Part of a small language model's weights: MLP 704 SwiGLU.
Each number is 128 + 32 x the weight over its row's rms, rounded and kept within 0 to 255. Layers, rows and columns count from 0. Numbers have three digits each. The size before them is the row's rms in percent of the matrix's.

# o: layer 19 attention output (transposed), 256x256, rms 0.101, rows 9-61, columns 128-255
# v: layer 19 attention value, 256x256, rms 0.0985, rows 10-61, columns 128-255
o9 091:173146119149075221191073183175119138109160126139191126114145164146082116172193132095107144128089127132091194137176154174103052156163119110134197124143089099122164115156082163142139135130138114110152124155136160105121055156082140158154134121157118146140120122180064154121181161161150123135132129138114122125146123107105146141184097135133082119211137070094100141177107151158129126144143
v10 094:123185140161087120140133123127152140146162151110164195129134119133108116141193145130167096111060117171144162183096057207079106115105082145122114128143123092137106115124126160119160119155124097134061215110103112117140085146151122179123137162168096060078101137229134196146147134119117178115152153206128124173157143089052141192139096112074138158160108108167174133171096154136154142118090
o10 095:128125179140113132176157116137092099173121075112140103055125152107093117117209110145092132108092094184192139213129116147102122185095115112071153092146137079142106149125131124136125118131154104128135159127109121117175111171118105139113109177149136083115115134182168194111136136125110182106099167105138110140117133123111108167124167075095113105133086141174097122127085113148088085133129
v11 101:108059134119166135167142118076126120094137173151109194134112127079131174107131092103088116106122151124104141098152133087134176082153110119078100065144134147077159117154102123206120137135149175112161046115147107139068208096081129146092122081116148141111089115114125100138125174165147135198157142116137125157145145139124155102205181095154095122155136131113143173136119098140117088187103
o11 103:159043171099117155147104088046138153087104150160129143179129146116165123147110075104171114124171143120120167103100111156148192078123150161137057018108150096137166146137135124164142164166166128097168138140135055157115174085105123122055096112090125130107102104077148098196123117147195111151104111132105112081118090180114154133201109128169145129151084113105144147145119134143143124202146
v12 075:109193094158189110107147142132131115173132183138147109085200106114154103165077121128146123175120112083137108132129074113160086112121148143146139088123092107179107109110124189075155163118125110154098125082126140111196115079124123152121109138186133132085147119188130104141071129135149104173140211125110101118154155150125161145213131070153136111139171111098147107128089132156124117164116
o12 067:101185112134168117134154159137098134173166174094147099132142104109094121119127157129158153168166139157120140164126108093160102123136144125146171111133067122136113154121121138102137130129110167131119130088140119123137116088121107140101143130127125118134143118161148169157131125111127088172137129078089134117092156107084118143134125143142111163150138124136120128146121127145116112148120
v13 089:147103091123190083175054148152092147119155067138122118158155147207111087106097128131119143123077137110121071096133108108105096158096156111119114163112120194163109092056125153144189126150083086096170099109092102137132142147083139105134139119148106118101202201085086132073166158114097111092121116093153068084132125043150115119133151111068120111119139187149104143154112097188117119131135
o13 089:116125133176126097197144183118092098115145150124119115153223178157062082113117197168105140154064172101134109115104134094130179124145086094093133153090103115135099100108148149182148134154127083113147147134154122104119135135110126128096152107120110147133152165133127151079187179152120102143147151164167117159161126082090188148183122107090097152177156160156118166130134101096108179149140
v14 096:112169105104119149112164190180133080092131113148134103115149151162127136115157164183145106104126093140173120090064128162154143183123092140075137107198122143138085079096059157173153131132166143113140147106063075091142127090172139149120101122127150086118111105149126040160123125146133156146159120069148104145098148123093145136131164067099117181107122122157211108119160107113107097141106
o14 099:130107083185132117092110179182127150111134087161176067120116136163139129121148087151158113103146051117141090146056136138101102110155127133124126074211075145121122132092072141138174130159132193113156188091113053115138188109160157149150116120108098082158132136137176117143153090140138126089209093046150109129126121101147150103102156091140143133141095102140182110120169095116140133135094
v15 099:113128085121131132182135102125146180053120100142135161162188066134133133194145130094065138129118163159137149095135163103088143088055106158107089110089100141115120171137168153208188146139097132147134197100160120116099118169102114147126134135112159114124098129142110143161144170149097121188096120142150176145147130134140105066139168098118160154178115112103129165163118107085105132142110
o15 102:214104068124162113214149128138068168124167131088085140115179108102120090154132123092071125145088167072178151081176172148101132106075170139117097052133157084134090135133186121144127131116127061104164116160168150140098123133106136157163106095151160137069111175087163148181140154162129119132106079139109127109091087171109183136146149120132132093196075179072104149185117117108127132170166
v16 095:110120080118164064091114086147104135116142155068153143150049141139130098126153103110089180137084118116135144037119117122123130167142174090158125187175130133101157165154134155091128174138115042112171082107139130165152069130130160048092109101104093166066180155135169139171117138074133157136120140163159158118136136098189139206065115164080143175132108155123127139134084087088153126108137
o16 080:137096144133124042119145133123162117102148083093160102126091121162112135167156138092088160160070152079184160078113122093141149128116138111175089182163139132137102122143173161109156133108094108164135138140167140126110112119138135090100123133157138148083105092139124149121084115112120090128116151139120157127121168132188097171125090187125144118136131131099097119064116144151123123137141
v17 108:114163135208211113127164132111132112151148133127098123129160097129089138088121109144108131126133083116132156097113128110121104142112138169153197116115080135186103124139101093151123137170170077161133124120146109107141177187164157173168145162130152167128085114180147133103088126184089152086133121138139097096183087104070122177129128133057143161164072112161139138097140155116102102113115
o17 108:087154150148133110071160126138102106121098099100065075127169144134131098158117157149147120090148100103143137119122155098048080157132156188111130152189140140150060081115152105133118067152131104083133106143169106120157184117155190164135125123124127115165102130182111140147119146142098116117136127148105100087143133120076114153077138096089142109148080046149131087103111110171111086118151
v18 102:124128076130157087135166112100072103141103106142137154148069088169154111096110123088175118105089081198173120101104195129238148127171196144109142156133114080149129143161108142114143168175121106126137095105172050134100145119078143068052099060209175158117158137152125083107119158149128125204152144070158132159152127101146086106132197164104094128112161116126103115126084142047120110125142
o18 108:164109098103141074115129126084105102075134091144084132183102124133190064111092123155151137110106181134191090071068151127142129107137202122144137203116111101150167135118099110127152138176089104121147153103201050126146166175123134097066115073163130168150137099174137135138103075205115086227135198095141138150103081108146125097133126169112104097127134111122106119092117168082132154102126
v19 106:135170138068132144144107125121172092140077084119141079091102142168142111103072086171105174103172118152142124129108100141125105137154165094120214092156095112137162120191087116120128187044150153142068157127142083127178136099162095091192068127133143083108162094142119184174116154098119130160145118129125116116135112129115115117089138180168137144145101179135174093153170134104179153114139
o19 111:135176138140104073140120155173178131153058082161126100119139107160130120081100148141154176136154134150120040123110114146131085179093140118114146134171119132137137098130095091099150162119118170123050150076128076097126122136151138080142154076106152123114116047150160183131084057150189139143127153144092155131138114119173117130135145154136116149130130111173150103165103097077173185070120
v20 094:116126128058162092100112152121124164125121100082086123145075122150142087118114106134160151085134103122145088088096175134157147134143174141147140151091099177063142043123100075143113123181119110101171209130123142127153144122106107130066092203135142099107114097154107118040175146098132100134148124104133155103115184150088129131183171173100117133103152132134122071088134084102116182165116
o20 090:167160124092135102108096118086122101130133143089137128171115110092145110079110124120115072101156126110127068075112125108174187101152158124144170131087102134094126109122127124127089151132110109163174146142151147154125183172105148127101104171152130102143156126104083105118126137112076073122149123103185167130140181096072107169144128146112111149099126153112136108070113142118104147137162
v21 093:107149139129097128169134163174107109173110157099176134118107149143125168121167161157158055127154118116092167160114157128168165104178152109130112141102094109132147100098120121145114147172085178127098192143143142105100183117133202203131121108183114125114130142129068065052100077179126094105083114103122103117130108128091115079117132144130145135070175100082107117116129130122142162169094
o21 096:100138127128126157110136180146073139109083176151150187099102120107105182124157109136132128110129113195097099122145167153144173120165117136101100141059121131107166119104129089087118096146192107113155165121143112111108216172096092210151054122124095111143117133147099082084140118118141124129105135131169106104143091096109172117092160108122171120148163138183189107099149132103099127156108
v22 106:138164177103144140105166121083115055088125177108124123138041136123109084129152120137138104066099189175049171075130139146183176128088103111169176113192130097145108157115169055123110147090132154141124176076088187130106123146134092148085162103132115069111156133171139130100092104148135127065126168082147172146043118125115111142143172131175173162115106104127129142066123094127156121185130
o22 109:150131219116142169086166138094088070125126129131098150133046135102090125197135107116184089117120113143129210118142175143151106108180170104156172121130171104166111162119170090166176114131124137163138154156139139161126141143105128112152166126125149100123145122139151098095078110092123122064109132089128180117042133155153085129119148104148203158112134124137163136062125099159145125170132
v23 103:114138079146118116079098189110152098119168121069086127125069100104124150148052145119147109148168068146146121091156162122158135134144116135141146136108161131086154142126115124093103155130140091141152111161083163125060147159122153145165104161146138161142042113112146153127087120156131181168143114103135153131161176110137129149067118124129129143119100117134155121047087166096148105130152
o23 106:103143109125112079062113163150165092136149116075110121100081164110163157124089168089170114127132074126168098136094155124164139091150177181203140131130113162066165171156123147063101118147143156138139117071169152122107106127179150166095096155142156104152053128112115131103093077120169174100102097134147101133143135148164120122068096120207156170076106109089155141072186171146136096148129
v24 107:122151109121136101149137131171118149139137094085138111117075098111147128171135086189090125106131118137115163086146156134103129171162197174108179136130086115179123130180163168098152116124139117133108202139177164119145154132197126145179144121159157158076110081179153175128155114119101125196136164081146102133119185146160079133152114170152144140120117184134067111179138165065130093150158
o24 111:144140126167128099123151141158123148181120088084141124064100107106177105118167168153088131111125092162152127137168149118142084176103161156168145123158091145136136098166137121080129103113148144111088169158181138120173151200150139161150186144134135123090080093171129129096104108160056090170102154125151126146111133159156113094127130121124115159100147150112118128179145179102123130110108
v25 092:133093126107179123136139066160127121172181181125121114118169126109162162151181119157144132182095152167138130133117120173132169163121051103135136171151074090075119208222105126170166081101115119174157129106138167101126146105171140127092169121126168101115167084096088180136127103131116138082143171128158121104064081104097177152210145163081178114104074119141122104139142143176137100181143
o25 098:154109135137145175107111067226129171145190137086138115148148182078142130088157124146191116120126163164094149144218111139116112182088118162122098140165100119127108179162133126171142123088173088147137098135107162121158177129128125172041149111140138150113142131156134206111140112130118105071166099067134115090086089075053155144173112149114145165095132138102146120167111148143107095139124
v26 096:115123139097143173127080097167127139080099062160093175131122170120118138087091124126108160141068188112145138082102195116138082146154130144152092124157150118151142139144150151150101128116085126083115130118121171079133161128113149133151137105117206142109136118077087110157180098066076133136086102147139156153110139148162127052127105073168178113118078140113092143173180115125144168101175
o26 090:107145099100127141137110113110105154142077040155160160171129144141114095134095134107110136182094132138108180136135176175095094133159108169125153136132184175147091140140149163175102151117158121158118091140112195077144146121130151112139124090081114143126113078063107097145163126112127131114078121171177114169101146139160128054189108161102171111170092134125087137187171112115137186106115
v27 096:112168119200176148163113090057110131162089100157096201108129150108116103128086140138117109152087157141111164134117085182125147159148076162168137163165143045127121203130153199078142136111088090169060187139100158080116165139118180201156119137172160100175103132131181123113124099140090135128164120147149138130150161062165156180093153119110140125170123116092192134146156107150106148157142
o27 098:066131101145165164103100125131081121150091109031105170143099139183078153110109175143125138111087153206111162163152097120075077134174142184129145159171113101161079141175182154058124160097098116150151118159096143112117165126127124150128092161124209113175110095166146173125143127096147131113118154122185104128111132157112109145108159131139151171187106162163143146167177082144162112097127
v28 092:125121186139061113142174093121150171129129128089091132168126117159129170102202121079128171112166090137133146089145103160172135181095162170147126090097168143109126120094155165184123160170165075100147103068106143119164155093128144162139106079105088117147064208153125090110115106180115131127149080135161118146120164114122137141109212124102124089115184124113015169131088106155167091100131
o28 090:182074198136079076088109107105152161100128139148089162106112164137142133150128091118082176159128098084118158105122124184164162114166138157169125073226124136096128111108155153177146100147189099113135137125191115135144186138108122125113090111091084097151127189090136087136154139082136131141157141141135139163121127114143119189097163076097117055157179112103090146091160130139147151111122
v29 075:152129032099078168150151175139169091108163125139104066114202082092137142212081133207079101113144074126092112175130163111108153117161082040137057134126132142151089161142156151134125128074121181203154163088151122097091122157149128086177164130147157159093153090120133161157105179123141119147149153130114199127083102145133162119128123120107158135108111194147150106125156135129126101159072
o29 073:118139074108110194123235177197123151140144114108117114077162094069118130115133124170087057119119115138122137176122169116181104122122142083128061080075126123171090162168135147086146101087168145156141139122143123124123118110152089093139180117123149178122129119140135134144063155131108146105133096114126185088085083129105177105101095115115138141082082135123164110179142157128088066163135
v30 096:171184069065176187091170083110131179145094151156171171096206145151134115142144134136088101167106106080109117114100077086115133066094171105081153091121114128185129140137172119172119155066084179116104107112137125098144167113094126106105112137076125104185166176065151107168105115080153098101107115118108163130075171131069148084108108082154149154148136135081199139154180076168175167132135
o30 094:106153046125176119159188141133091147131060139146133153119109074157096157194169156140165147170118102068108158133137069104099166085146146091103138113115163140101102094123123125097089122100088176122103150133087122139102091046131114069122102116068145083107128141060174106222121113150139146138116053153141187114092145150100131114146093155129149156158144158106166170199115154127184146120110
v31 087:129117071151162164163071154113137061122078122144122111124161121178100166128106076132152109130176114128143150137115084079108170074160133100084157158124139033078089081131131132094173130104148117156055107135154135132123166122151158093165123105183118153114163107204138125131064141103106103107079115111117147128096097154113136153075127115092122075069135146102138117134088161195157181107109
o31 087:089096121102102127134099168201153145155064160136173168127144081124137211149114118157102127120134111142139174171081122076104130129198120088066161170153094119131095154139159111075109126159194152145075105128149097141156152184157090116155211121141137163156151137143164137103130139108167049132090127168154161142143108150173131152122132130143105065098126102108143131120083135125127129117103
v32 090:131097139112181156173129091129142166080185181157115122106127165130143137123085131085120147096125169165188135108130103130143119094136069141045111112137135098070130126191133099210174141132131134072185108166071149129124137074126138189110145144168142092104184118166147117108154118114106125073085119039161107145097152104128137077139180101120124141082141105091109097177099116138187165172144
o32 090:159099148116146169145104108139130179118172147140143199153078143125145129126105167109168135129123150161106127152148059146099134039110122122082139143106079109124094115159158081169117152132129149100175155127141137098105182148171128198104185114101127092102137121173149150119146112123084114098121148144207142109143110102129162139193155113134147120113155138107126169150122161128154167148138
v33 108:091156133121104100150078114150115125142126055095095130178111100154162106099059138101193122143110135153188148171141128175176091177154104088156060129094167089108142084095160126119124176161106168177114139189096143137042106113128120127118077115145126189094185087051083110115091115095159124157164156155131159150186124114197118154101106168147147097127109149098091170163106117153104154145105
o33 111:086137116073167113211085115128162135155098127078108154171099140138136111106079118150137071170136186154143149203084115143200142161147140087158117121067159125100180141094127139144131143126139148136163122155122117126087145112123087128117064138123135190141111127076093117102099086069171147154150188097185126164170104089141127131127083198101105139122120171115125128135175098108121130129115
v34 097:191132141200103116169157107096139131122131158120128131118200118077106159122102143118143123149110129144108108155163158093126056120155152112123173127133127174201091182125150191188121112105116113139082045093118082091100128165109166128150148072136120195127122158084110160143090128127137121083084130150119077130162126128071126135151160094151138156089144113086100198138183128170062128110197
o34 088:168116153147101123148119112079087099081169122125125158116206093101121166171153144150134134121102123160138118133129143103111099166212156104169099133146176134129099100125090157126104147112132155137104079111083121085113121097174102154124176107110083136120141129103092157141148174126180186134093091136104101143115099135113147110113141097149143122111144113077107151182136149135112114119143
v35 095:120183150085124148092145164177104119119150168122123132173131133134134147116069088162195140187176122122129151124149099158158162151109119189124124099130127087157128064157156094120128134152153105112155123168108140124138123115104060178119088153118142106099127158118114119083151074152121144121135146078110110142122135044139133175141097068140135129063111121077088152128081118183131152067133
o35 096:110189157129129135136177170173089114153113182128095097140125104160095111130094139163191176217129110102153151107123142127147156146142124127083174164161155071172193142181122121116129110173120141138149158126129121159138143158054110165177109149131095099168115187114123087143141125139112141161122148084180137148109092059140121136135089100117153105045152129169072138074133121168149189077126
v36 087:101120177155150089079158084152132146137140163119155157088047181088128116048117177150116157152087156152141180127148093181120176088131167121110137129084127138147149137124162107149163146195136117095142198171119159126120166127130138185127141196109158109182120106170171100101146147197108140088100113121114097125095143100125088138165119093072088173121117127166077090161152123114137174132128
o36 081:126147193177184134089147086117140134123119160146133101063124198156132102113138157106146130160122128152161076096139084181127087061078143159106098153070137150099156125125143129131111107189129081082142136117184151114125130136167179150106110122128122079122138099155182128086167139136114146099131170119151084100121185093158123146147154112107154119103154119171128123092127073106126145138142
v37 091:118158148168145071150132100106140164126146147126158110131120148091110075094127193070141097156126148112130173066103191182153107172086156152165141159153133148154153117128193127143082173158128127150112124164109125117152097182167101195158108096077137202152142130087188074181086069132159144110100138111124116162160113147135123161166090144181137154202152106186144150155130158139118058119118
o37 088:076163147090195097157136118086130141117144135074159166134112079183102126133129141080190084116149106137124136083177124157158109115077161166127110135163164105109116118150136115106135150131075149116150114178136105110126088095150122203167082139157158172129147129104133119135094085154128161115148125137115132120108129190149091140079123153146152135208149131137134131128113113164103060114114
v38 091:146080129124179117168110088127104095165160117068089128127156073134112092129133087130078067116205146145128202120133122058092114105076084192112169122092115107130120142160099147133199110104125075144030119111169148136093108136134107126154134119117128131076140168123092146119147097127111134158074167118169092176173123178087107137144080110113143090172069119137164130148106090118145079097097
o38 090:141078119102118112157155126149072112145158159097083063124137120098118112178136120123157084113146165092136161136132128058090079180112111123052132123124147075106120102128144130135165161196105124091103153133178138164127100192112126155137132143154157118075100191218105174117173091144127072124065062159156156160170079137111147159113101123144060112149120100167147123128117134118119126085081
v39 093:103154115125151094121112142172153145088170146118099229138100092118098075158057111127133132166155109146113126069117078145102105159136136216111167114086111114125118135127094164112104138175106140114129086116122161079111110141105141136144139154086222109135149193093131119162097182099134177130149191105177105142164131104121116095105119125138151138170107101089081143149165078166078150138137
o39 075:111155102129140099151139103126120138090145124163103116119128110141133093165119167154162154139143118129139152136110073133066156128136128214131131126109090129124143120125099130151113143168072139120135113092104166120129088143156158136099137090098151102097104137114144108127123154139148173112114147129154129171162114125156149095092107144108103106164139135131103135177143095132133150129101
v40 091:103078122118140176135079149083137127145131060157116138126120126145141167101104160114137112078108128126182106141123164085122099143132104160122098140145159125054086145133121095131118114126179096095108188150104120121124127128161132167143131082110129151160104065113169199131130107089088164108137065129116117124138189160159190137134149133131122094151113149123149156130149182124171117155146
o40 088:139101109065156118115072080147180163162141111108173158157104126116144167090101130152096101092133129155141147147151113076102084137104111166175157143134167191121076122110132141122082156114220138119125124159124114147119160143213125188155119095098158149163153124102151119119114097094138129061084154154125079117144143180109135139162127143130148161104083115082160177171165153134117099136154
v41 103:180134094178159082081139150131084166162072133116125127123167119138132124148173092110140111113114111061079154150134141166146150130193150112144140135135079131139165112120140147146119065111107150149128106110136149156106095133098167155145126145108093109122165167149130083131103077163157076120122122179084136154171090137075099066122124127160152120148103056060140142169109105120169141128132
o41 111:155116107123130144149153180141089179188075141166093207129105146112154140185160131071160129106110073103151215161084149169182155131187135096122131126121069176111176114098112119149091118063127204140088097124110129133117074116069141131118038137110106107125116140096095116136129077115162096157128112111084143094176070146079119115144160140179114140167137097128136129138120103142162097146170
v42 098:092129152140129159065177133153133167156160149098091092144134074101114126116140133103091151169133200131101176110137102105095134065073128109109137118083166109120067182126164079149132113173149095112155022121095149133126112143111079101149148135090169114125075130117091121117129182136126172118139111133113124128112135107126177143136103128094090107119065134122056123098087131160121141069150
o42 098:140119178147106145145172107147141136101096162119062014144157123125107096169139169144154146210115166110129168084096157101055128099081145135158130140113138136132095182097125096143110090178107061101126084092154222129146091109150143143138150116105098089122078118131134114162154194093113145069088112125080116128118105081153162182112097123066129103071116111125099096090129109109145139142135
v43 092:129075097045124180126088095154136140138158120090111156104140127148136141177157161155129131088129096121156064135144206111142119147143116117162059129091122244111142082132043133205113088111114134151200152178143144113136112155150149159162107151127110150115154101153140165110142129144108114158165129147143102127142145175083151137135129088160100144141124175129126146119140160093144067116162
o43 083:139090098120149155105123108166154152126170127129145140095159117154134130062168108121111118065138122149134093113121166155179140141085101132155121098155073155120122080137103151145122145102185147094149156132134164148123128115148147134096065147129115123085143135112095138092125121121112158149133123120100104097188124161104097128161153126143112161117090138088153165155186179159131102143165
v44 111:126189090121032124143118138133150115073143143156151179115129105158093099116132166150168162131116075154150140083096099171163174172149086131144077134115161109115146083147157132131129149167113128105119111143135158107125132146184139129168098129117176143112128113099110183111111149086178209107163189138148118129068068113155115167107114109078197195117137153109137118134158089132122186127149
o44 119:091153110150119062131169106163157124100180068108181136058102081185135106104091134172152095159100057101150144138099115146116166112193133146142136176124156140130185119149124125145085110164105127111149113092120170105140131125170122137128109148066158107156135102092088159090125197134161188035103171094184125090092139141178124127114113134123154101180130136109133111091138134164141127143099
v45 091:120071089105167172103124106188097124143125077178134207161086100121139095120115184106103110127094118115130145172096128095165176048098087118090095103096144166132100150059123184144158149127117102167096105097170102107042111146093192128117150179126116112145123129110121086135114136141095127176185145109128116106122162088148063109130077063084144104197092140159182138103129073080165155133091
o45 083:117097091135111148152163146154077115140176105121103089120143167142117111138149127099123141113096152086128155143039148093113112134103111132073123113063155180133087144066123146144162146156099053116169165083156148151093084156101186111122080133124148146124099174177161118130174123099129124106167137131145105143119130111128127137133112075128126122150073131199140125112181086108171170124110
v46 100:117145036118139152114087140117133165125167126094145176118094129112143120172109154128122120122120113163167072108119159062122126121062078157131164167120131145094120098115095081108079120109098129119174119126128145072143140125117096092117164120104190122116171197092160157128090121113117147142090106084153145141169154094107140077018091069153117179127088100138157159116105107139095139162096
o46 100:104141050110202117104151174111117125090152163138135115127106128110102170145113179123154122085100120086146055125143135122079169142081124157125123142153110124115108086130114103162066157106106141111185143130129190147124079086110147103103118131146199107090101174107146130169060089128102172115098085156156143142159146184145134097097101148151120169126141145126111171164163138176144156123133
v47 096:142136127141132124085115160073143135092140129140117046117084140112146110080112099081162128098082117177132144086086155121148158127164057140134169108171124110094132140175110070099100170104092080113168072091121085159099157105195092083111119170149194122066127102116143170154139162185095115153134115103130100149103109157170114079124141134122121162068056144116098136164154143117117147131171
o47 101:155153145148126119101083161123144148084201039162110099179084197065185096097094125111138117108106061155164181132067129115096078145185133141159146141080127134131178199116129049206141140102114113176119096113137121102136158128140154113121167140114133144114097102087155160165134083163128155126144156093162145124099130172163157095159088166115102149107107101134117141127100151099104137149155
v48 104:109209100093111175148118157175175123156086156160093151151182120127164136120180149103102139144103036160112130106117125150177132113177172091088160131109106111169110076170084091129134080128154133126134089208131125138134144126107145068168082140083105151152131159117159102123102114083143141097207152104112175161018148101072120106170131104147123174119192156120108116157126119157152089116127
o48 107:100170144090095133082161136177181179142043097183095204134163097126150104122162124152112117127118087163097125154066101152134211097193155081122149129184095092147108089179083124133142096132173143166136129178144093121136107119173128063119090128126119102123152113102164091138092151158133148147204085067087125161065076108101106126163059122126077110142125151135126102193108140151154083087080
v49 108:147143059112129127149185062166149136066130141131116159150169164122127145174063133208068125158130135117123142102142114123102119220085140158101135127141130120137065150186152171141123106138147094174154110140106096126174166109093107161159131145135109067147077137097098102150138152071124137115156118086139133110088110108137145110087124165143148158115148102113106193093191119171060123134161
o49 117:158161102166137150142170103217090134101150155105142107115166152124078151155136186158084135157085192141104104102167088100124140140133178162152128112163140098177063086166131145114150146141173115145173098160072077074145139117134107133185137047099096118055114152076161107217146137109106143128134116109184205111122122135127181094075191135105168141103133120114083113138173143148130153109133
v50 098:130153201099119108117143163158167063164183132084117085137106097103114114139109169136108168130163144143103146119157134125169094172124131104168165113118133132152160169177071154090144180098135101166057126098169131143087114135121166147146137088102157172142117119101125161152089111181136117157144133100115106165153167107183123167173125154129101112126113128152134108113179127156153073088152
o50 104:081154145122134040085161122137159103096175071161152041152134107139155148153133115124176149142155108159099120129126126152140087166116150167131114124165126123123180159164112126077159140122148065178087137112146132097071100138128097174140158123154137164186124137127115149158143108142170171146182130162099068109116087120148141153106113131148067091133154107150156108133120158107126090070121
v51 095:136057123124115131122113116132152088133057076075107103124152172131103128060098171150139171128124219109116118135188150087141072128170190046169094162141171135161146105124171171083138127152166175100065104173106109109155120146150126173153120082116107211161137056107100113161147077121145137155081114136088101122174110120125116099053046146179127127130080078184119126084144117127120119107111
o51 086:090123114092139124149089129108150087191028147141170064110170155148111137126118097121108109108140143135109085128100144136156050143143128106165104182109183166132162081146147123140134113162187136102111090149115118116134085140140122127188167082146112181165141102130079122140134097124147148119112121156115098125175158110131120111074143160165159158089140105124103120153168047136093141069134
v52 093:118057137092169174096173093107092179126155128174152151085087157102098149134111085205121106068108073136172113142122100103110108120097105110101158056148147169073140158107105093055162171144166123113135125162160062176128190142130128102060106115149107132163161095080163131159133106151116153170167126134166103096133151157143174149090145175129134118201106072129151184156099190085163110177128
o52 098:139096103127130185111106087106163093136136135177144091114091155151130151130120154181115123062143127169133134163103079128090112160105132167133140074139161139090145102148158099167142092118118086107105171132155095211122170105153105084097095087185155149149108135158167092205138129117141096147096153135121098115154164175106172127159083138071196169139091088110140135137094157109152108168083
v53 096:134083121109174156139125167110087080119113109099165100129152078150124152129141069113091132159206144096132164096079093071139158130058131213119154116125103138128162104167136188114072109084128096113125170146153143130173065131124100115135125168093155098113077141162119123125127142173127119159109124192129094123145129146083119140115113090145130111143077088127127123122045099140162098056121
o53 094:147120114123120172132140161119096109164151168135132114104117105118095134128076116084147180144147122005159168088121151080137119160057119140087148145162154124148165130161161158134106124135120111082139138160164124151140079182058162157169081184115139101120088155143103113100129141165142082143083102197064169108141113103095127175121128077147118135167096097130135098059079131149152112090116
v54 096:118087097148092087205084090117135071070124110142122122118145087119120129177122125141096123069091103189086157122147162121115154149147118082122133105121090110081112152166116130160117163105113109156138114125141111123113171145119169097139131059172137102119139095083110155113154165123146130197113112119148114097103121174140151091161188178127167140085163161113120162124124131135113134155127
o54 099:160095147145063138149084044132138130060169082157156165102170126076134124141101084153146063111107184141128120103153148122135129149197135123171095092111182087174110125155113103130170123109177067155164127186126071145136177152075111118095125099101174166099164121081162143126130154113189091142121084119148136090111089143149192130154118182139149085138129142108172104167053166076091098130106
v55 095:147120107067100142143120170164073112125182053126174180146147080132142140118109093142132106087148106118101121169114117103150144178148147114118073143127130181146090092091097157156061137122144148109168153122176081074164173159111110131114130051118183086086120080117120077100138159130138105176167098165161127126095188158135147105123181123194128151093146142081125158178104122136133099140128
o55 100:087108062129131145189119139139086183147158137159215114106131117130147100085095081147081145135129125083133119133124113069093146147200142163152120120089188152143108098145111133064100115135168119105143181123180117107119120134092132122136098133057113118145131096168107070113088130097084113135164147200154142107143098118116177124116150071117122107136129177088159146137168153165135143174104
v56 086:146068073118159130156146124134102094134135170132117076107206095183124109143099111164172097146190094145128139170130125108109115163176103068110065145147109124167123112141145182166169132098164155199152123162123080148163128122170117126171111100097114155084176108080147164149104120159142093090173177112136083127124066087089170126130053130123130124094104191159161085118117113178095070143130
o56 084:085127093121128164168162148208090094151117182114127096126181094129078100096125126175168152108167138133147161156108144089131103153144078094083098154141085096190152109175122162161169134098182144092163151144149091136141148105151087147134161117085075151136148113160101189104097158129120123166205111119114122064121041083081176085131111114111117172097120108123120109147111133146071077130140
v57 105:092160131164079127156079169172105141067119155123155152113128189147113158153127123150119168164091122147184129165169098166114117177135198202087170117138094132081130104113158196137084120198118201128171133145053171120225136134099108200130113108122103131145109097138076117124125118147111114116172128153113097139152152102111095124093169152111142125166106066121151160144095160172073131147132
o57 103:134136116162162160133098116125108135112133163121166156113101189152093159138167119127076164129149082189177159158155085203118154155081130156141209091143037126148181098143174155148102154131157186129162162128054070108155110147094101145122151124128146120132074135103113095140128131116148105072190154160132083138198141110114159109132166166124185142149117158158133133192096111197102145145133
v58 098:089150133092084162148191119116172128070120174141080185140121076088094139158109123089094075140187136119154175152145146107131164075089115171120111088083126136065154117150164102181134133214158183152130105121153136139106106097137079153151095097130085154139083098140177056099090136200114132102157135126127097146144083182150153113146100116147158086130185126121100183117135123100138140163106
o58 100:132132181059088131152177077146126173128122192115071181124129073126116150112136063105173082124145130146127157140145115120153196093072111190080119061163140152123104093162158106119151136164148133087118125128154093162148144128133088181160061093156115170157133149109150049145102176129121124074128106113110125098171048189151146127113174119154167063104102150164130124149096076116137118119119
v59 087:094133108124092192119107113108165144076107098192096210127080142124132165130114146131175152108096144160112084210160088170118177048119110123056071102108182124118132131093099133104140117098135181111134140151054195103136097130127084110126148153110144078234093101105123127145161129089166164136087075146143114143122124104084109103054127116130159111114136146124135143144069146132091130117083
o59 084:134069106151144190168078116106159132136106127171124170083124117113135155113124102134123124162138138130127074176115149194069175121115129131089118130135197125154141141092123140128105143123091150128127157106093173140162083162114142082125100138134169077150101147107154112111142138106168152112084116103158062163133139133136073129120141144145183114081130182114095106152144120171150156127138
v60 097:128114189132138136091159101115088123161191189159170136082111106093149123138165139141140195078044152166141117118112121183154149120168106111131136133173142109131143105121120070068171124109152115116156121082142175135235136128172153138097151127161137062118169144094099174123147066100158171143124167154142102144079167128121139132131154191118127113116142159168102118132057133129130135116155
o60 094:121146161164168141095142087134106117144174134175150125108103135091124131133135140171126151146126125179151105165105138151111108147176127108142138147157151108145147115126150090149147108104109108151137132099134181195171139145111148131083142127141130088104185114148117156112124118067100122150115172087132141118069155101107100151150164158113133141133139162110169104100080156156109103161104
v61 099:177130155127095140119147105090155107095119145144138120117172146104105135156188132138090224136152185071093104093149129155115180064156133098160132180153144114130183174157117162158126117111118185147090099138126138127168119125079129117107162187121130091170128071166119165147152106194151148124137125133136155118152059133132113118068122163110127128119160101130160089161142075186113182061138
o61 100:143073117157097122152142143139150124094112123158158109103151107188138155145126128094078169108110145127093096061166140173121139100119119134107096179100124123117177137175172100089112137096023140188093097100103177116187103129108145072129138138156132104144110088154092208156109129113123170145107088169121093064182123100099115141063213133192096088138137129127143147090073091177131165107144